From a checkpoint of a small transformer trained on Wikipedia: 401M tokens.
Each number is 128 + 32 x the weight over its row's rms, rounded and kept within 0 to 255. Layers, rows and columns count from 0. Numbers have three digits each. The size before them is the row's rms in percent of the matrix's.

# layer 6 MLP up, 960x192, rms 0.0693, rows 714-763, columns 128-191
019:066189101138117147108149156110065104186098138142131126112154176103151117106115092094130150106121057123131082124134081101078142076112118183141095135130078134090115166099093161094156115144183160
016:131151125097164121094175179105129148121104153130130164113112131088182122051126171135167106128138126164135146167123147097115109138141167112182138158101045119068160159074103174136131136087080188
014:122129115143083183152204101112128109093046105163156152182178153131115157223087101172047153142137149107109135104156107082143135142165136084133141089127163112158144158087149059138124106158158090
116:149190102153107070129075053076167126081130106156117102164147125166116052144077134119110088142187114104179144096135141134164135167061076135123113126138086166132139135109172103101117129157091098
168:154186110092106106073126104086096104125147103137114100109169181161082096086110136152116100117139158110168108124099088160151132157101112164119111126111144174108136079125163122141030190088131080
023:111190123110235114107152127086151096155113114134133102089166119144124112111119079148155158116106109127164075107139106109113130110088116066181108074117147167108077100092105078108115153151110111
021:126210141107146150105162099113095117152063227166141144110163127203141108095177124063208141113143137153159103147104054126133126117127166119158161088145137134171142129129097134120147155139114113
142:081147104062179093099126140063163074133096151125155115126194120157156119140128129078126085153186121131114113158081137156144183117103152101094119100123122075167117030107129139192166118072127134
102:164186143096129105080142096097138076086107133135129117158163151200084098083107153140116086146145142095177105125092077108175115164076112171100084071086097147057145101138138126172095142125134094
020:133139190148157164098087120109140130133151120084101176111103151095163163157147126083169183090143097129155093087117094152112121116149117189064133128103128104103149106106153204138133133132148126
146:080163167088178086084123086102133139075139129107124088111162166131118123125101172150121116097118150063075088110148111098117069190078105117149115078150106151137142085100115117199071181142160067
141:135192143097133127074131113090146106103107140136109112130159161184074081066117144149086076120124125104178113148073073142161125145112073145102118086101150146119138116130144117132111179139149086
021:124146072077160102163136115089177150114094174104143128130149235100157126108139122207169171133135087128160096122117175106115096088145144130132112086164132167054126145194110170110150150043088161
018:175142160154140122138099143142169151003117162116159116101105084097124182133190076097147113089109130096095130122121097163128119132085153109113182151150163131185078163127151153168171120074115184
021:139137113056136120094146121130113119059097119127117135145137149151103166062121105135218189131075106075181122099145109153103126146111153114151108079142168116082148103137094151131090130100079121
116:091126165114118124140085135106140108148144114145140034139140120152114124177094130113172135162126169082128132160143103184168103141109099144113062111097117169093169074107156119167153143095141118
016:138151079208181117120131136135123111212169141164127114159099179171112049158131149105173124148104123154078087125064101075160137163145142063098157087146130138128102162012182090135079158148101164
030:106120128145174123111143123097136112153148093124114139184076071095118123142074123077088112084192142109100080103185118144137106134111073087043106119087026091122161113180165076153095147155137132
024:134179146148093155111124135111178145107120157127152134154112108161120135083183155153129184132118115117143092150109067122134117146085154149098132100152112131122139135140083122107084136069136118
138:124145135122167108111081103120119143062133100085126067117173146113092134099087165125153109136150176082135065106134119095102105187066135112155073091123121157112126111101166124144121167134151092
021:136132125113109110132161186132070106101186147122140122114189080081135161078188078152171119139061130138175148126165089181114119077120114151250119160151146141113088180175011137128170157130153104
020:137113121117142095142144120152112082169173175109138125129159098129080142155102149075139153156076155127135131122164119142140127143101075223141099131132143142123119109054143150120110131101197058
060:109121127086151121079154116120094089096051127100106139117172146144131111040131117190172104146116097132145106128075017100148144136103174162141147106128172091133108140101146134126089143129143116
130:115157129103151123141076085120118064072143129094148059170153108116121164071090161150167122109130115096108119067119123131138116175107111113130038103091133083113138064063156147138105178097172071
019:199179152116116142202157142134141201081179111089162121168092241127103114129192062197138119148143146142115138112115176129123117083127147144172132140185162085135103166097188142114160108127118179
019:133159211072060130138121106123152157087135124104141107184147139116104161155092126099106173138112165096071121085175162104128119131100101127129099059185100080152171108222159119139155151127144110
125:131214141099143107108131110074166120083121102131098116131167160197047065099154131135103100140128136112142121126093092133193130124112110122139131084129094161121129117127115127149084185130196097
146:167175135116167123077125097068164100099105149173093109116178171174096085086110132153086093133130138101191118137069063135192141171112081169116122088092125172105117105140149105145096170117153100
017:095129103088138157095107116103186063096097113223085195114106117208143186107209109122172155141104150081144134174120090148094074189143161166072162143174154078135130120088113149114098157176127113
019:128175178076110153184128118111126094091167101104106097142182154066084152116155084165148152117139132093110102057133146097123144149110091184144133059222114103126132052127079195151135119098125128
143:106145118122168077127113132115165103103090149088118093097157130126121138060087163116112093137151145072111060115140123130145104148097137115111099128096159113115158061125148130176107169135145060
017:067140149134069142188118111206121105140189103177149149135128070125137106061152105148038072156110148118073160082093075115133158108091182118088172122122081124127116073084034121108119133137086147
019:165136178063157148156221153084155090102132137112121150086144174131096143116111135108182182089146161175199127112101113087138108150120175110197135124115113158121177054109098142138152177117145153
123:143196137127143142114149102080144052124098157170156086144153142183103117117107141166115125111105082116148116117083097104168104144128104206129112124106121135077098084149104113191115137091143115
159:199145148056145116124131081078138110127108178132133090149227139172118068103138161156105107131109129117157070097131085099140131131080103136061108081163123166144119094131152143152143143131132093
112:145194154095131097091126101072138060102131133130139102145181171190098054064136125129111085099126124140147090123104087120179141141103112157122100074125089146078140103149161140177103123119167119
158:094131142116103106124128071121202110091137177117130077157173162133125118137113191142167115176098104103132085131151110100135093231091151099084075125092131146139084113121151171178125120156198089
145:149189144163175133121107130090176123109121135173099088143183124217114116086119129126133153075099115130125118123130102158182160109140160203122070101146086184064124092140184126157107162132134074
128:149170100074153097162167102100109094159124136105119115094140105130166141146106138101131179126199127082119114122056162158133129108116172126121124154154131148146102087143136111111056140122103136
135:144152098110143101136146086104117134125155094148108050147174120122103105121129177113107125146193145078151080132128129132131091141084118129137101017097127127107160097100165149157115167149113107
096:134165193131125055136147091100143114150160158189159071142131171213078043136115131118076086101144141113175105144140164152200098142078077157113074082105079168110167127108148158125107140122151109
018:152129105165183096127126125141140075128135127164142108147127139110132138126112121182153095162083132111164169082168143116147111109079120102158088124131152091063128108121046095136116113104095049
019:172103129136166146107113130124130135195118129092095140065037178208123091115136107058167113096101081121119141114103135166134106137104165126118123147102102120049146150167152144100139139111087134
103:181162168083127086096126082086127086094128155139149094165175186188082069073125138128100096127135118127191095137095090116152122165069123160130108097105104169079133101153134109199095127137125115
119:149156118142117039154089126139142115147140117143123052179145083177103148152093172132115090080106148071135110125113127120146069203137090119081068125176118132105143113091110081107147182170137062
018:106181157109109132102124120125146067141070118118118123112199105118152107168120122143140152113152166156136108112160127146138159137116125210097097097166121115162126126160124130120089121161139106
133:165169137112091140112119141096195105139144141163133078190175158185084073068167153117115086139125129124168106113106070127150115132126116140106069098101099174106113112117129133144110139137179074
117:134156134122093149108105111094090127127109143179120123157177103138129142137156154192124123114107150105138049085157051114094072163133148120138146143154168164124118095121135175135121111135143081
116:173165204134130073124113120129126068165163153129132075117122127143093132129095111088110088145150155102122095106109136121104107147165090101079035119135067096086143107109115107111098159113157096
122:122122093096117130123113121075102131119142137120132046142200118148139131121140130118176129133191155109121101121107125111140148145032136154086058081121141174131126067110217122201082166110120124
# layer 6 MLP down (transposed), 960x192, rms 0.0354, rows 714-763, columns 128-191
009:131107154148129177150098139115193168099159055178139163215121123167179175198085093160195119162121123153116163172146139121152131151145090059113106070156162146128181137157126117120180113122099191
007:116115129184130160079114140138166108133152064125132128162162142146106185255090126107133129102123128087124136153164127128101111078110139103101119100171177170095179109158127094130079157126141138
008:156109103192145133147143169144086120066155113147124126186129150141192123164121094136169073124121114125117126136156109154094117129136054157102137109129107125097155186128089105147099093132109175
107:134114137147115162128147115110161173125128147109161132168119121123189107099099117087221136065162113186162121132090174136181108133116072157074074166151140198086122172134116200129118138168063169
140:122155091157138078108102102107147122129128119124136183167167087206085080146117133221129142169152161147132138069088085053174114136121123095127167125166125213165149147141159178130078137124128152
009:172132130129112087182079096141082113171097181133169110107118155152119140133112173127134138165184105150116192163124196120118158138127142064080186144114054129116108123125155196108131124151149160
009:165129069169122126096091154139123121112154094119112107155084172083144116158100082176078025118117097130084109131174154169090133145134109135115095086122109113099111196128161107089115123165124167
147:140112093155150102102131150115134207102116094177086129154177135142093128133091102102151131182131117136145113152212097150159068131088128124152102156094131130108128138157153127140147107141150100
111:135149142110131089084138117135128107096124140132158185161126129170072105093099150136116091145153142116156110135104116115165098150064117156094087068093105126095153138167199139156110128112159123
009:124089090084110046149109154111118129163125132143117092101156115182143035075116141154122101188090136141105106104147181127143127120061130105216128145141159177166120132132131111110160234099131192
178:135093133124128122108135092122175138148152138130107100179152137142099142095127146072071155137153168136175152108129153105171174012110100157078079141113083118149099158092217119065113127129118128
132:105172200085091142171159150152116083166152099221180227182097105159105110181148146119066119160121123168146106084126104105136086153078112110122104134096152140100096162096202169175140136156171115
009:130183114146162184049131122141181138096102124113110128153166133090097190081073089097115042117106156121126109073170070155108153146158131106099139125108130091124126150166195058142078127119137120
009:123074120168101129079062154178079158136084112095110134200094093137128103160091130123088130175132117126103078157142174128080103088107131147088083121102118127086174132140144110146145151161144177
010:158105052148145145146152138101095146132099117130116137128126105128157151129119132118092074111154129185131108104163166167126131145137095161173118131123109060165131172143156109099135127115188167
128:086092171111149136112084138121138120111105124123189121153147143119096125119105082105130080095116100167127110126186120134145124114131077107139066080127066098095152160089132132158102112127161147
007:151119137086121095113149163092086135054103081124136100104157108145179104104080145190146140159174137130126137088094176107090155033102115127119155124123051139166055157059132152152121096183128096
015:128165179096075143167149149101125156110136174158127142071220160156140133120141140153189152179084149145118162109085151085092147160174219116203174123164168111165135128125061168101145110114163134
010:136087063104102141171191108113133186069125078180130116120153119122117158153103109164133119197160181177103115114133190184107152112176109118217173109095128058169116177155181161127164120119129182
133:148104154126119108147109095115186142113153120112125081140158133086116143120092151076097083145124133128164140146132120172141110149084107145112080110122087123126141129104154176107153135122075118
008:078141100224128170125103120173130117123127076147152130180019185131082120191153139097081106124113160095098128135169132079105121196086134132085144098125121110090148105116177184137096122158097190
008:108117109121103116141110131096081179099136088156159124149148068155177077098084180122100135160169114173083142097113127112116137131143153086208190142098129131194145174113126139113129123125103198
048:149143125163134106174122133129139167151175113160158106131096120117130120211149173064093146130129133108098133140219181160132130137162119114133113126135076165156121110147106147110149130117111128
120:113144100108063071143131171119146170124090104130147152078134168144182131118074151075097034149147103147133150148109170090151141139087123142080140150151188108115190110178111074089122094089131026
008:133129050160159163088046125152130077121110055114083122168147093114184116159104160075129043140122116084159083131128079116123114168116113115050103088131106144051150094132069071174096109128150170
009:141151113112098104172151107114103069074141141154099094085093138117116097107179142151157149105147135144179147179082143140131087177149076095125134141123115091134082143100047155129127130144121159
143:138129173120095146149121120115117129099173126092191208149110088122117098144127087098124153147156123107118119113140127147168154125065103120211100134120110087123159125084131079150085118095181128
117:132155139148114087097141110116094110149141143214148239191142115155095097158148115113086093126148125146177136095170114063131115154124091100104167125075100151122113106126199170200115126140166151
008:114126095159115114174148166137085154147168157133133149154157157158139096162076157145108083160170120168119108091178138168103159150154114125179114085123179113156123166140196092111151129136154156
008:159134091144138161026119130137152126146100129172100133161116112131151079092108150114137099182115185183114140120134113127178136163124154094139130160111124098138151161173201088133165152063149140
175:152112102147091097153156092182122138124111135163139147133122157134150130157162129092074069092141105115139207080094207097117162099168142126070127148116157177138155118120152087126123109113093124
008:121099101195140098183144153099093109133141092122143152183061158165141112185129167140123180125168078136139137209114113137124107118152122181127110137123151202129161114135105156139137141143145139
007:158111108122113083070099133162109167163133126126101115106142138121113105139109169103126095172137124119099139075191163178144216131093096131180164164098122077172105176154168133125129157117142154
123:129130150165142133180123150117150101121150099152111213117068147184116139140134144112113158169072089142134128125158141162146095085156090122079168126146119113117155133104109170180124102083168167
145:131109115075154132149147076080130141109151145109161219151177109148171112170152114152112106071089137175144101086184113151119121125106100129168155067140137154188164085080166111099118120094174099
114:132121094100126055189144100104149072107140142096124219129159139180150102106095109126140104147152158140141128106088105120179114117074132134115111076100110079125188129137174143139094154119156103
177:101083098143127115101115136126157130121138118138168043173064094160122110143124132143058163159114141090158138090102085112139150093097110120118137116148122169128239112111060071129134125136128182
148:142126165111156152175117183159106144101152164093130152122078091173167103141145034141143088154132114153175169123079121151116116109179158068127116101151125081179122107118106117061151155110136100
096:163102113085110173128123106118105159143108141168213107174104081118178095113208147128136155103110103134163082147180068130067143125154101183180180184147058094134118129167132095097115076144099202
089:091145149069156119174124105111159117176141114162181191109091132093106087117154113084129116135131164120090139124126124115118143150186137104184133101131081131129078124225112125108131102140112092
063:148089119159144139118164144151109138147186092096175174176095137079156129156121117099131106137218101119133169133099205082123123122080104145156115169130145064116167195117101082130132097152046154
008:074148148168132186151156128128109149112108105147145145140113159175143160155101138121133074103127147156138104206106126040100136142178136139072193141122089148124115107088144181096084124091133175
009:119140176135085055180112132172123120145138122099130108137175129118169150140109168203138113142133127129133115148101168138111088161108147181154128147135150165165108085104080203156090129244163148
114:152119144071096057114127125127131102109126137127135203148132151152046094092098134141120090147166136122157112103111112097155125125073128131096123061102092096116191127161182122187101152123196132
111:191102130190091102157155154130082105101153161142105158145140139129114075085126141117100122153098133117141069130143211092160162130076120109107143121116130144170107108079140136094156130154132118
007:166080091124139143100096146156117156125112181146137112165067194165159140091122128158120095134121163142098161126123129120130110164099189088180129164148113112103130123136181162139153171155149173
143:109109164149142182130123163168116175168107137130177152178156092153141070101169117113115068116145107130146145130100126133117127170090102157157078121151122069108107148161199116122081073143161133
089:152156154092062159067179113151112132135068188153133202196101117156096077125140109206079131114096153219104120130096128098102158103131126180165209122122147120115110160140152092110104145124131160
088:154138171090053128130135159177141109142131103122137098125135149136153142142154134060134100128228103156084120175153136165129141109098105210080132119101152090093110105119065097094229111138051110
133:072091114131141117122088147173137063117158107125190194179144146147125143168071132104152072104121094157166149126137108145186152143074137112085102141107122107114143115134086112150143132152113153